{
  "optimizer": "muon_variant",
  "lr_mult_o": 3.0,
  "beta1": 0.93
}
Each number is 128 + 32 x the weight over its row's rms, rounded and kept within 0 to 255. Layers, rows and columns count from 0. Numbers have three digits each. The size before them is the row's rms in percent of the matrix's.

# layer 2 MLP up, 384x96, rms 0.16, rows 132-383, columns 0-47
098:151115169136153166113110134176129062132091104103111096128201151160086133089091107101156113108207047111151122098172113157131162136122110163143131
115:118136105104106170155123133070086088105174185098145050094110131114102146192175096156090151159121165123111132170115097100122135143110111148140153
095:180113148147109109130146100150140104159130127146160112125175197097061097056160115135151153151149092110163085077151136151159148130146122124129106
114:117177189138094025107096143170120149150159080131088149138137120106096108167103148122073157161063145121098126106114087189134113111111176139139151
100:115119090152128100111082081120155069185128141170181160146191101099106124100085116204142131092108160154118107155134076124151098164146168131079121
101:161180176115122182111102090150184084121166091134049138143128134129102081163135089131091124069149117125107090122140144102110149185201178135159097
098:171133097128129147181144150095102052115142172134113128104130146105096142186142098122093135119142177134067120124131122098165144095142104171060157
096:191063173153087111128163166178105083120133109107135111133158089119100154098182190151203108102192137165179127160131130111107184167133046095093106
112:158115174140189124102122155142198135076099140128142109168144145112159091103157169141121132097136109103161094107178127167071123114155123082137143
144:131163127100116119068109136178156162148089119159118186140133186110087101120121127214145121100189125205166113085107182109139169117123108117126089
090:128169122059096091174127143160116112141089099203143163080143140098125126126160150120092159132153113157099158100130143159136099070130174183080069
093:058174132097143154118154145118130159189127105132043095156155073094187125109103164141070088153200121073139167120162131137119090103102120103158094
096:145158121094165123099137137129197115117127123126113121096078168078149160108141134151157133080155094170180138102128151135110080048098132157152209
108:125211087138116122131147115125176051157157137136150039158092101108155125099163103139133094128170159131119162108180090133133145076073144091097121
097:126104120185125125122152175158137134143074097111132095155142140142065129138081151162113154134186150118133156124127143105160110175073131091131112
116:141142173090176064068087087131101086096131077125157134116097097154158102148138138091073100217128178110140175176139111157100116161120084090125120
090:066097178150143090134098152125120168129139135133123100141094176123207118111155165117106102115158157115097145105085167126145122127180090100062073
092:113114131125161068082070077140142172206143079168152154135158071109161119124102137151127154122091143145142156095134098165147067113097137107166131
091:118132082115103112103143142122123130088138137123204118100127115088123076137106122126124112090167143156108054075153142117116107167171105156140133
093:131181115120132065145094107117150137132132158163117125142174162135090160109157107150103159141117157148099139144152106161168151146125099120132152
118:114141085164126145037098152090179120106172139116092113173107156124111060140136184151117179114159096145147130108136119119147118157169111188101107
095:128147172089087097145083133114129107122066121145115116085106130101129096096154150099143075134166147156128140151128104232094141148110069093155076
087:109075158113139137105107116182106135192136085132142115157069090130144076180154133156101176128138163143102080119186150147102142162174100136155097
090:118096185105140114167117122102133139139076115130095143183146135168074125082150171198116054111156121096120126134150168168110104146161116117092113
112:178154125134120085109140115126134112102144087150106156190072189110182146130143059108113118126134143121137108061176084154087153103158116176159191
101:126106162089082103167158122133078100165091130086114117126168112151089112119095144102126102086172139156083159120158150118214112097122112081180133
078:068123112142152129125143113091148175158146067092117134124180172142154139191155112168123178099101094113124167149124175137122088134177136079166059
094:127138193108128068127155123153168178111165137105116088087144110127177114123157129102097072091125118137102166140161182105159143129149126071131096
112:121195092136126090106100086087167087189161132115125147143126113133114179088140159120091122159150151112112154123071079154209153132132106121104125
102:184115161150166123125075037126092118188125102133152095166157122120168165090147170124136073105138166163167119199117095115131136142103075110073146
096:089168069146122135110106118106153148158097131103150149111084102120188162118135147127179119081189136174189106154136135174156101174068165066128141
078:105150116135113165070143112121155152164136137103135096053147073127148088156138096136140146081162167123129142121076091172167115132054114100147129
091:113139137123156112148100166133132155172128165175144121177161119106094138145156145189077103122105168084153135136136181050191129128158058074103095
089:091118113120161128063138156145151143159114113089140153126154175100134143101102132128160139105145102126134155170139130104158076166142144133099090
092:138184115088130135180108167124134095198097169192176137179138142104117145151159106188147129115142144116090112145133136121167072125065088091154102
107:102159108100142129155194151182105120091082088176123141195133154148142134105084124158095211121161091066159143075128147155192108125077122092149132
098:102118155149112094152127165114185155145118189082102098109122165138137117106137088107162102173206126078178188102145063127165123127133070077172128
093:165118168147108112086187128168108121164141109145114164165073133061121155140116177100123082109190107142097181116153141130174138150077083159116113
093:118121125105091135122095120147140099147147080096146178135126107128045139114189103105114137208123049119096151164167097130160112129161125191143132
102:221140099159151107056131193137113084125100124130120132183121127133076135095163128140127104117173155099137107090151136140120144171120115180151156
097:175173117171109203108157148171133156125127112159094077172118120184090038127164115104124142136138131153126112108139142158116151107130132200103150
101:098121123132110123133114113157128120177165137158175145105119066127121139163072135218127106140149197097112027084110112109151111157119111098121121
085:143196163177104141080121126156114141104132139152166089088114187150145081059159161140061110160165110083068136072103155201175115091152128177149151
094:146042123121098106104108100085185075159162216127134145146150175109143138172146069130133182152141126158128120133135124068138099134134165072167139
095:138119116174106107167150142134146129183131112140125107095113131084113112078108171100074141173095075098181167119147107150173138167062136132126146
097:109151110141098097106106145124141062148159116195120176153109137096113175086127142190152096159165075128139168102115086146094123119082122089096122
118:166157130138107131121093091136197124102171135175110132167089151150129142079124136150135107117097075136154127162135170113122190104147173177096167
100:150112180132169101077129180094160063111197125186113097125069102156183072157099139140132143151137097131126182188161180160109163110072140141140142
110:136189123101110095163054121114167113083129080120068114110137168151109133105127115091128147124187132087103158118181153131086149139160177077093166
097:073126186103143069107132169156083138105098107104103148159182073147133116166115100123114183072111117152105106113159106127196141137122055117078108
101:130093154152107114062076142180129089146147115120144096193115126133131108110123129064076132062121142165152091124110221141147119072150120098153106
087:134118127158108147136079131165200168116116118044144088157126114052204100055153154095158145145166107160159122161071119156149127128128141067115087
098:103147126129114154087097078173168157185110122130097136125058105172119129090150170131132062137118105153113117139085135077170157110157145089119107
095:167085109070075118146117110110112103130112117124091140086158104141139061172144150152134201100090090136074145090148140152184130103180139132131132
109:077094119161137144090108163075167163101109084145128111174141118150165162028114108149146104103135129119154052159107117121139163135124124118181142
099:131123073018123096159143134091131092105123077123099146096094133107154042109126148084147177078120128136061134065174141133170122120155103156086154
111:139124123064130064110097145150130171132110202139089133120161118096154133152105137173159074158147126113162110087131151096143110118174082138172103
088:066125107152096076092109175104150132136177106131089062142121099164136106095178159114097141161114177156038141122138147133110168148147180130168136
108:113115130154158188102068107097140056183171109117123164094121130097130127132124127126134106117191169178110160160080084122114129173100128150136101
098:161142105146082087144057172141128099105103142148114143143133079172132103101121115114162092157120129119103159052113175119084131141140110128150179
099:045137124127175163086075138058146071186154114119138144144147107132176114075134117139155122151133090133212146162099112131099108138078082124084143
102:128155106174128102127101134118199112160088159126130122107147143143171085082106148108145135103207117052131151129205076127171106133108127142145137
111:147098138159130096096114125108088146063132083138120165098201111121076144157206152104134174169118150116136176138143148121168119102140110152095180
097:094138151118156115096165154140165145158120078069135135167124135066163125162171074144092200156141105099161114111104137176147101129107110075143077
101:118159133098170100169149105122069117118128132162082111149110130156120102150131181124137156185180127184113148101115085104151136148104097192085139
093:103151151136117132140191141107178148142121154134155121127158137129107078073185128099119144115153148135136118108128054116122115118075151070111157
085:125122126065115142115128110164163150080121150154102104096097151134119141179160097133062121167126128066091145075157152105150145179106194155136121
099:163112196120094156112130119157049134186085098119127139136136132106137082100169186126162122157175065156070128119146135136085094166174122145082118
099:153103088135123095145127135123082087146133124154123108113165107080122112097158115140158082073162193179115136166101117142175186184108090109118108
084:121175116120137085170131102111131120138087072166135074076095151051165133115130161184119130074121103114142195121120146226138184129150110126118113
090:127220162099157064122137120139113186100098086128093128138078112135071103162131115149162083116113123112121099150133108157167152144130131073157040
088:167105135148150111144114095096164119146118122144100138108116152074081114012111104140150120120125107131130147137093150067161143166157132159172154
095:142098102153145083070130113131126178137125155138132104114180177204107109137201137087090126164145102113148099127167083149191085143152131143135120
102:126089129140157166095110114122095146123120147198205127087143099106046117120173130097064205106147193152166135105136133109110122112137112160104115
102:136120157136203179113121186188109106143138153154119111187150130122096117099108078128128153130101093094171136151131052122132150102103102096112155
114:101174153158145031127084139114076126140118099155114109115115119131104123102141166143113123141077117155143164085163104145160161115123084165119136
109:133134106116150046091123162058194102125130126131126110165055166162129148145102148135178145141115113187116197063104085147171179140106119178141171
111:102146146149065123094157098114129152126134071147133123109126125141132143088084145110131181107076102105114188109107157164090076073129187104138094
113:174172097114165178107081052170094149123181147149146130162126149099083159137151206123164153104132126150178129100136175120086126082128138095100108
096:102104136178078102096063163134158156134091182097190096142082130080132182138130146106162119121165078109152147135188153079147137113132101095073141
097:115155136152166171147133113146124161153082112120127155160154139048116093165196204087172173168098075165123162091183122169088100131141091140126177
099:181114164165152115114151089121145031093111167109117139133133126142144128122167113148154117144142147087196164134144029162109119101099100130191129
088:163116158182126085078125092164184104118151155155088149108087051080163063153166120128130083148107124106141072112131103126142091127156139126187119
106:131152099174124096150105151158165119136103123150097079122147113100095146077055093147119139084155141128126172159102110082207166133144111178077160
099:089126132180161169104134134113122094103161058123129080109145077098180124046101103143127090138154109079121090179088210159083079128176097131143085
116:096101130182140117103082092143117073179133081146080126181154166167157127098078093133132121131166157131179095140136161107160125148176071125139092
101:112146084105063128167124156144140168187111053141114169153077142099108099119138155146107145146169084158163138138136143141168092111185138111071119
093:148139116122134105105125165105186108153127089186133139165168140137099139070090113129211159149076108165136136091150136122156113088132064144094154
124:133170123168114076107118133127151102193110139125118153123090155157136095138145111158179156099163068114123086094154125112105053142147091112140158
111:128136159169189162113158194110116196114109128129118112140197141140142086156121123138102166067145133092104101145158170101142093130142161154145133
110:105145178075123096148145177133103186120127095106136120115121075099106128192207093131120146111087167099102143130134204123158101100100230094123086
093:159114175067123144112156101149105091174176174139140166121178171128076096163175059117126112131125082145127104088154128153120145110144160135090169
100:125125149121144122158162085175134162110164160192166090169103143121141161127159096113096124171185120116098067164122119170152095116087087098166090
081:117135139194170126140158139059134080177083105211111158093059149102107156095135147139169114144113093127123120153079187116177132121141137143070114
093:127118129095138117143102178139146177062176139126081134113158167122099131112163074159111136160093165106097101113158123231151085101186127093162125
099:155169158117061086135101129200182114142137088134151169143133127114118124123168133090085121135149128178129121091131132146130123113161137148080136
089:123130169168076141101195129164117137142139115175064154174112128109170177100115146121134069153142070087140130090132097114176125138113107127114108
094:138137120127122047140184139140124120055103085114102146088120133118106068115183163101112100110108129143109163100160194160200124143137156128146174
104:100098103130165166167163111115146124122117124166156154164166174115164091053121166146190162139100145147174131055123171113162091075161128086145168
108:121109126142143153171177113128073107152093087124118163126162127143116101134125069090164124152082080134192032079114158107170109137115108068131189
114:148142126117080177146153089105117136136140077106122123114136085109146109109089160132189174119146083163131125122173106093152126119127095163107131
095:158115149117128089136123144097175121116096159207078125132139142104118084133087134079148087109121076131196113193070197138103107163128137157121171
094:134113137106158031156089093057195139095133142144099171119105189098108120109158142136149119096129098169160174047120140184149130150162155161151140
090:173120115098070124124109152174109153128095136160129191050107112113102118134088151149108188126140094138139102173065162097099118154152131111091136
092:183150129181065073074142086130133081158156143108122109140095126107136104095138083091162093110181152075115149138128151113164124171153132131156057
087:156115123203127131093130086147092189110066096165181102099089086047049123179153138107136118108143111158101160088144170172101141160148130154118121
089:170157153120225147136143155136151143111104117127111129150160164110104092132142125091100123162101143067147154115134141194055101150187136103098145
092:129160136080044097157128115248098101099149138123102120104166132147114173110141136121141114139137154113069148140183160151134089116159141111147091
094:093106102088092133155148096107093137143151110101108124124127141086120142120209185093141120103169128098155152068168117122214173091125089126153150
091:103079168143164126090130079190132199120139100105152190077086150123105166100091081124080107145130064119137117080123108160149111121152071133119172
098:164135127141080146090137130067093095117154059160184122099116139200136121130184126097118112165159098066145134136195171168104155147161122134114119
111:077141139133154124127108088100168131127104125157125142095159146136118067057140110133149088143184070099147182123168061147086117121140149087071128
104:102107167110187139143164111134152081081092139085160127074189195045178127096147090137173029146147121088155122142159109137112098176151111097110121
095:127136164133142079113064175104147134093140093131101179115123135100133050082165109112128121143146205153160125165115120166133138116164121122107111
107:137114186135052126181133115153121107129118116152069202099123149102181112124121153133139118136096111194161104087114129065125149150116075129084130
100:129128137064140086078084109152083175097103072107095122156114148107160167112103132094106132176162122082149120161143115117148109137077083141127136
109:154114187157154123141098094106147149164140111122118114138107154084115187081089120105129093094125100111141188176075154132125162139175135127117130
075:168135132171130102133096089137149097146144168154126107153188097122164141072178095142168112209122138111148059099096124170145165118150098173121103
097:124160109112138093107124203100157126112130152207136101123133159088063157158142154092066101099117098135122147145141165127159072125116140064066122
102:165148121099110063147148103205083147064090091136184146103168124079113114124135123185069178088132134133087111172153168124133063150137131128056108
112:179083151130073094107137111110185057070154139170123148146109101101158139095124129124134122132088085162103163105152198092132148145160172158096133
115:100134128115100173108163202102088161093182120095127169115146102134148089136165113130140183138087112143131084116123081098086126110121174124142169
105:134215093097164113118071183095139072196125064133068192111104145144100103116117133147110141098125128117134093092129145129120096170190131121152182
079:109126122144164101126081095128116122096121177110124105061201139082090158139168098092087096169080184184142139108113162145116135136122110109122106
098:120206148099055105106139115124107061112100126159144111131138131158152129152129148159172121113105109118081123125146157064159088130129118152073117
099:138170169137122146094147129138104119141079150136049131180151129143091132123136082124118112166155089146147129095138142121143099082212112090191174
103:058188101154145097138093093131137146201125145138181159119111159131134114084147065115124144141144150152180177095155121081159135053155080116109112
104:129173188116192112137174178144120196087155093099128127136121101116111164181125113119125124085153078141148131168174169125136103119173137127152158
093:177116189161126058105133095174189182149081106170123140140138148096084140091130121114161119137146169117128205115175135162223124120135105165141077
112:169170090191102077100103129138135120133180091170190103123139078090104134057129164162155127076184111168098167075196154088154139100165127123112110
105:073121114133173161155121119084104106117187147127109061143181082168140125135139099140130126153106144165110088138137088150120084104120104126185154
088:148128166139112136160120160073104085144160111145114137144135124083176149122139127162140206141098115129157132138077163179162158124072145145118128
088:122137133059122110140151110181130169133159136116112150099183142074094167136147084130121128150111137157128119124101177195107120102204142142149146
102:091160132125183137134152087158153154149155125136109104119146124119129078117132104154145185134131099136100091142130129088097147099147115072143087
101:122124163054152115098176110152157145095080119138135165187101155129143097190114152106115105082092098074152109109112115167138119161161115201158069
098:148148139169161119110127164141147126101105119163141111130115087059178104105150176136146083109141130171136151088172157138162175161126097135053067
099:094179131120138154121126064159123197186121086096138130115149142102079165086170154118089124126106129122123125099156132096143103114158126109092121
095:129140150132129120190056148140106156116121081151139089154112101128092143127170180050124161167148110129066099081167118120147175164077112095103187
105:144126167079112115158097108156103094123145109142115174129059141130101131141135071132093116139101129152136192152128102135138109079106064127130160
098:063127131184077101103109133185115127141127141148076087200123106090134119080125157135151179088149101127152124144137144173088152103094129083149059
088:095149089161142170091117192102105141173095095118083143120137098114121155152141082149121145185143187171119158133081134103156059121104085134119142
093:082187137138146141082092178130161099141095102102140191118133068124101156071132092119151161123111089117196085134123097149114148162143144147137131
102:138151151136133109124125136144143086122132127187110111109130134123120089149151118085167087157196136107145142089126110135088126121155113104125148
097:134121135222150151120116187102146130081175100154163132188185122140100132151179082183094182126126158094090122116197096131118162124156116146092135
094:080105137152151125186127126055089107123133129158112058101130120108135114151154118063180127168143169112140159165116104127112099091098123099135156
103:114159088157141122088074105180163090125139142167110114133109147131092086067129143158141158182113144124131115049120135146132168141135166100074123
079:175171123133112038236090076107122105138098121172120121111139098106135120200115143096100105168136169134128100122144175114127184143112132140141137
098:118149161170166062157122135097148101134115155170168140095136130082152144158130120119108095157134171136131156117143107128216157164103101150087125
094:161099105092130096159150118143125131134095131103132160171128149106140136076162158133107133138140120123217094171086201118158143162123133072119192
098:128158110138163127133132144160143175134141106214106136143130081117109203112162179103168155085122112066110121134072144153137113135033122091141126
112:128123098140147194118074128092091139113164160079122102140146118117134126094135156084176115136122113130147158153119098139113127074090124106171140
096:173103146145180113147182156150087089102138193165163080140114144158123166090158106131129146135162094138111114101180074105165114143145107101168095
088:095081108107121152142149162072137091108141089144197079104109123080084139139103134121159101161120120133080171160143122124142127066170087081126145
098:097072148179182181070137095160118120131141086107105185120104094102125164101108085124160105149098145197139148162099107089144118147124086113218137
099:174058157093129112116152104205160098107130140119085123087166191100058148144134122109114088144096109117126149135078181147125101112151140144132115
101:070092129104089093170102109102115139161113140144135177127166111101152205128077121152111103172152105110219103110126092114155076128163117117098089
103:124127121125129108156131117122153151131080103158126152104108139082124152043073133120090095103106115136193130118143145123164172175152115092106098
080:160140157151117107107155135142135201106139186124116154159089117096123146132157146140151037179125135042129154076102133161114097099184108145114178
099:116077157158074155113117112120144118132173161131099162178077136102156140082149144116138113133124133115137140114151089204093113156131135079167097
090:143130165096157106159146083192054167157104092145108085127126152187110124114152081189175071107157089118107119163130152096127124142155111152076168
094:066151108144122081117113083187167129128173147103062142172189158124140070144138091139077165135119089133151158134124104145174074160171150147110124
100:186094202070146132079095161116121153128159143134159176126101145142118115182135121135104115179136123151115068142141168112094079109144123149142158
095:157171117105137168115126116135115149147115101109185156064114126119106112075124139134076122138157106167151180102174102155134176142186106131087152
113:070118133140137117102174151120190114212108198165147092119140185120097120092115098103111090100162112160156137104139098143090111171110111078184171
101:106078164129164133133147116200132188132123103145105114150144099080066140153124114117069146095160051090157077205150116140164129103194136127137076
099:148132074160135092129124105144172105102089136158107083122122093130163131065097114141143061122131172174067160146124180151121105127104152095148112
085:093160140105112139146096172119162105100182097062156143119204083125190107147130157085146106093146145136204136146149135138199129118129132099124153
105:159148107154113148066123145124163134132159174159206151099116115159099175128141108186116158116109104113116157151099120135100164143049149198121144
097:135169102167143154039093117099168184133152078108156078118148091101133138106125108160094139120117146147066105153077160113156068102111208080198140
086:100157104125166164083120144135088197135123160127154161159132183120090155082180106114147185088174105144174120117154171098109109144146159117137138
116:144111151083130105161093136143092128131121189126075100125103165074156144114111141056165146141145139091145174135140158110085096133125090072132127
099:073173140098069097162117157126126112156139101146106142085105112093173082151120164104162076138148164130144127158137221116173169125139137090129098
087:112178161173162116108053170080111076137214120094081084148071112114153174095188172120086095144162123173133143150087078123137126154103137106145177
081:142143113109138127121129190101115146120106092103131114151201130148167085121171093124075162133121151124112165057185132127154136110092161111095148
098:105106167128134104107105184103142195136156145142093204148151136076093135191219092127107110114139128079124103140114157133145117142167093114110147
106:184092108124128132125130097186178068077158071155123107103120134104153135190084132101088076167145132105122141153103165095148077127137145152099152
086:103113124106132065080114068133124085144180146142186145143111169149116132144150144095080132127181096140144139117149132152165066113117127106042076
098:105061078119116098123163135114160101122129129120150117117136127184110146127209135082113085154206112133154096099198109128171148165089086180084130
103:178125139169163107111116115143174154103107137133129066124062143089106138069171117099128040122141145168134164108145109155082150138174157099161082
093:131133109122052128120169106147095123148147130151154095122110136164170174091100173135165109150188055091112137081124096105143096146132105155095183
125:098105129138123091083135208131120092092098125130155147155101178097072121174135139151142122144150152167175128126188143147157111169135108174058154
102:177159096129143158105195102115143092126092158153118186097106111144095123138158101179165135081160092129130146149141108122104112147167115127075159
086:126163168123096158131160098124165092186072120144086063149137181146132156169093157096149141125121156151117156101147145088126092095203104125134154
096:145148157124121127106130168129128118133102118166129111145106112056117096134170214138143068112127166104178106209150174135106100137122087146114153
101:106114135166192103123070100127150110105160119073149149146132105109134127082146129138113079104145076195167116175122120032135149136159161091106099
095:089142121089186121155096125112132178127113082135143092084159163131132163095101120156116210108127168106118120158133129161197070139131133096128078
115:151147160128181160070106194099174135123163158149170151147124174118073167120137126118158115134085086077189161087131124103072116091105137089086151
097:071106119116123112095132150149161107113204137153173115094117092064125179086110172102181085134116093106109080132159129127106097117102096096096111
113:098159091144141146106104131152175099120094153124080134136115179183121096102116104171117127147174123094165159094178048132111109159159138118066094
107:097145129157095170117169107160111154166078165173131157091084094081118158076099074223137115134155167114132079142105138112088076150124150100105074
097:113112096105139104141098090169130150141131161125165143103131151116101099098113151131112187124101147166173170111169108051226139093146068152107146
110:115078130094150157136120155218123119084171059107147130160163134114056149145133126116139141157155096097183194114144100145128125142127063127106089
101:122111119113151159130103136093130138147152097133155129124118089092131147102146182143120164184184149169110154082125096123142113120093111098180124
087:104100120177165111118107139137166108140148083134160151123204199058107128165162153154105104093162122168109131104153071076102148088156150151151142
114:089081124138097114059113115128134172171111103089097140106145136119156112131162133111172065109178178165169153158139118168189103133137066147140065
092:059096106111147143108123116128163116173125040145112188126118182142139122125096099125161105134161083129127109118152088171155172170147137130189115
107:086113113141198085174070116125164108174112135139087125116116145099084117080130112085078143139143143174085198152089176142145133132128138088137125
094:182064150099083089091123146121153081095166156131109038112141208153133092066182108126180128152125099149086139153189091112152138092109130093165095
099:083126162191151082136151145116161111117082133149148182129095163034129169160148087141139175065112176083134084160183141192114078121154127131138122
090:127103182122160114129087123144138121137095116138129123153185124097130157165090136134103140097123112170224130141125049141116119150141056156134147
083:098097147152169114129079139124152166131077093105167090095141162098154157129161075115090108154114127108126146132140169142177093097107118117128138
098:165085222134138142076090147134116166131107063180136164145135145120113152169125169081064145120088082144116143132126127127111067082200142108159155
103:133120126136080148105053145136151154167152118186153136115111116168106131105136164103160134123155072077148119109118099109081187113140103130159116
101:147134151151190183057122175117194173104111087161152125136152124128128112077128190143113149126151109121142164088124138128075093143156134108074157
087:060125125125131118093095138124124115144097094148123164090145140146056105067145157137166112182125108119163121117105068101161123150126106081150065
100:163101162099151127065148082116118082100146129138089133095118203111140152133086128140148140150086167108097121164115160045145092108130119144149142
096:111137110204139070135099105154137116095124139175075120212147167092116147094110110148097147043155128089117085128150141127133134110152118160141139
105:075117135155091164114148093092137062154140097108134122106078099159142163154121125082188106210195116112166146119163149132156097065072123075075104
118:184181133128129147142148173165173145147034186188131160159058124118081198090165113180126116170147113073116111054084148155085124116129113112142102
109:119131127119176154125073170096120054142171164204101177130065151132083084117084176142182128131102088109129109068122116124160154149109095100125128
106:193180138121151078152096083156095059150104183154129105150122131127118146097129074101123093087159090091145109127128159177158125160101097141119104
090:190091116138138147043172149159146100115165054136118097163149062123139098101168116122162102169107118053101175164154125072113091168146101185139167
102:119153155174098110144120123136166131146135158149116129063157103159160131176161088079142109189141176095150155043146117123190162181103089131129133
092:203133179103176090118204123148140115165156132176118124172169187065141109086125158131144136142119085137126147116124098181130110075090104131083083
100:077093181115143098144130163133132173065071079098101105114069145110126115095184095126117171206137109154150122177098093153079137133127123149119155
104:167135143110115159180141166185070075054136139165124129160130116146091120139143124159153161159134116120093080075141128079150195116101125148139150
098:117140130198131138123162116086097081114111074122129117137129108076143167149138114113117130172163180134114111123154108162153130128082108069147082
082:132077176186147148100142160165099134074094076121091093121108113114141119067134119086132111128146098151146166135150143115118200139189135149154134
098:118172136050135055099145178124099198130127098135078076093168136124120105104161146134127130089144120099128132071124089156168131111115127152114173
104:146130108102107078148152123218117121064052148172136167077148091097141193121158125154091169143123127139149169113105127149143066160097122127105092
097:092136108110114101051114187122123099120155159148197128115119120142177166098118145141156104176130078099136132180115103079099157159082155140063160
101:094121116186165147120125137102138170166102136166048135160126165137090112100158139103161154077135129150159104134154102136135127170141132123176165
098:101064125075130046149130114118103147150139132070146111163200160130137119091208104147103124123162201160157096143192119125170139131120105103118144
120:137114137140145110120113090172186135128118109142123142129173201033125105104118098151169129069103130181205092124136103097114172169163097166096120
098:078130073179139110151157151174084167142130145161147122119147127113145119102201119125131148105084083118124143132096112122206158100110085111141131
090:115108128179152173079132115153161138106130151169114101172173159123116176104147123148168116160140142087116080143142091112087173109123125099138197
099:145130106136093169078108157146153113106107134170160161155139125091068176144100114117138165148193095137103148126173118172177118144136090117087139
088:131131136084109082140138158182135132109103113188108183120110173118137155129114183099132132159137120168148079114129105126151202121157126119156136
109:116087133085154094105111159157044088149173127150121192127128144127155076078139062170173140115083110112146117146113199099160150191142114090112068
105:098144116121109121158078117176151162116128121154146159098119072129161126179165189096115139186140084144150111152113115072111166140163175105160093
102:172148177114180096082152095123123163191091107117152153142096097135146087098092073144163132128143158149074127128125163143142135227121065135156135
106:112151113165169095155083123115174085152147107156126145173129198148047158098145139130120151147187145138145128121123159055163139124124118168081114
098:096062160138145149087146151158121176139107143152129178101189130089100169125139104098110135130133138154124117073123148063155183162139171120150106
100:102156174100102100110121116145089109149119125148139129118144106182111147098149172073118178206104102154127154108125090149144101069067060180109127
090:114197108130092130084142130164163093136099133136055107117153172152143200114123106141110095121138108094128122142144132164159136182113165161176157
085:185131117162101107113132127185148099212092159157119119132110164074151066124170133154160097082104154122112192087100115117175135081110133115133095
092:085136158103130175139137148120134094145194091208149147154062152121134167117138123181101106068109119165138109171133124179114100127124110124153155
121:148168151066094163162178111162148139174131146118134112105123132132108119138162147152153085132096109100155174145137181123111102090126148079142082
103:151113153190143153128182120085144135072077105163057100101118178109134183091154096154094112165147177086098108130145158141113115072140134151185113
119:098108123142126130185124126105177192103152135109106140099165169061127145133163052084123106158118117153129128104129138125167169104160189104136123
128:154103094126183039144070137111134134136083088181103139159131099098126095088116162080111119096086123106135149099121171126143088131128132094130110
108:169172137169151178088148100100154120131103104198101165084064105112124163120104158174159091139141077102118128115095113189103134140121121098125051
101:124101160188150189127103102131176114118134123136155094098222112100050123137153130159095201222100132103186085103133120130153099129135157131132112
093:171098136109142166162172086148137133149076158123119066097108133107116143114138128106099104141169165169099175110137117143191127091139098090178102
103:076186139081160137126119148128149047107173089136134110114157078129151150115161173137123050154120138130123206171165158127095129139096122078117208
087:122175113146120102126180101204167126090085109138098107069137121105149120099138111161138087115128164152134151119150184174158124114128116108122122
091:137178123132154088142165183157143158138108126130137108158107106105100133156173125115096099093132119106107133090128193193073101071160164110155144
095:132088130149135120093135113088119120200137103151091129118126190079118140077119073120115114109122144168064149105117163133193111160138115066154099
099:089143123128123196134052105095116077124157197164149076120122152131091190169168083144104154156104146114151125148119081108125139161105118160123126
096:163134122079156120139162091148112104144069129185163135080111144106166138112150146146182130192120105131050114103115122077128113136094119137148168
092:153168098116125167095176092184046103098134051121126097197131122180113134057142131148087165159148105139132188104151102135154072140124145133038148
115:100170137104146044087091160127134128129166132132098134138143142118071090154142093162137109129133095148133147148153144153173122112126054109161099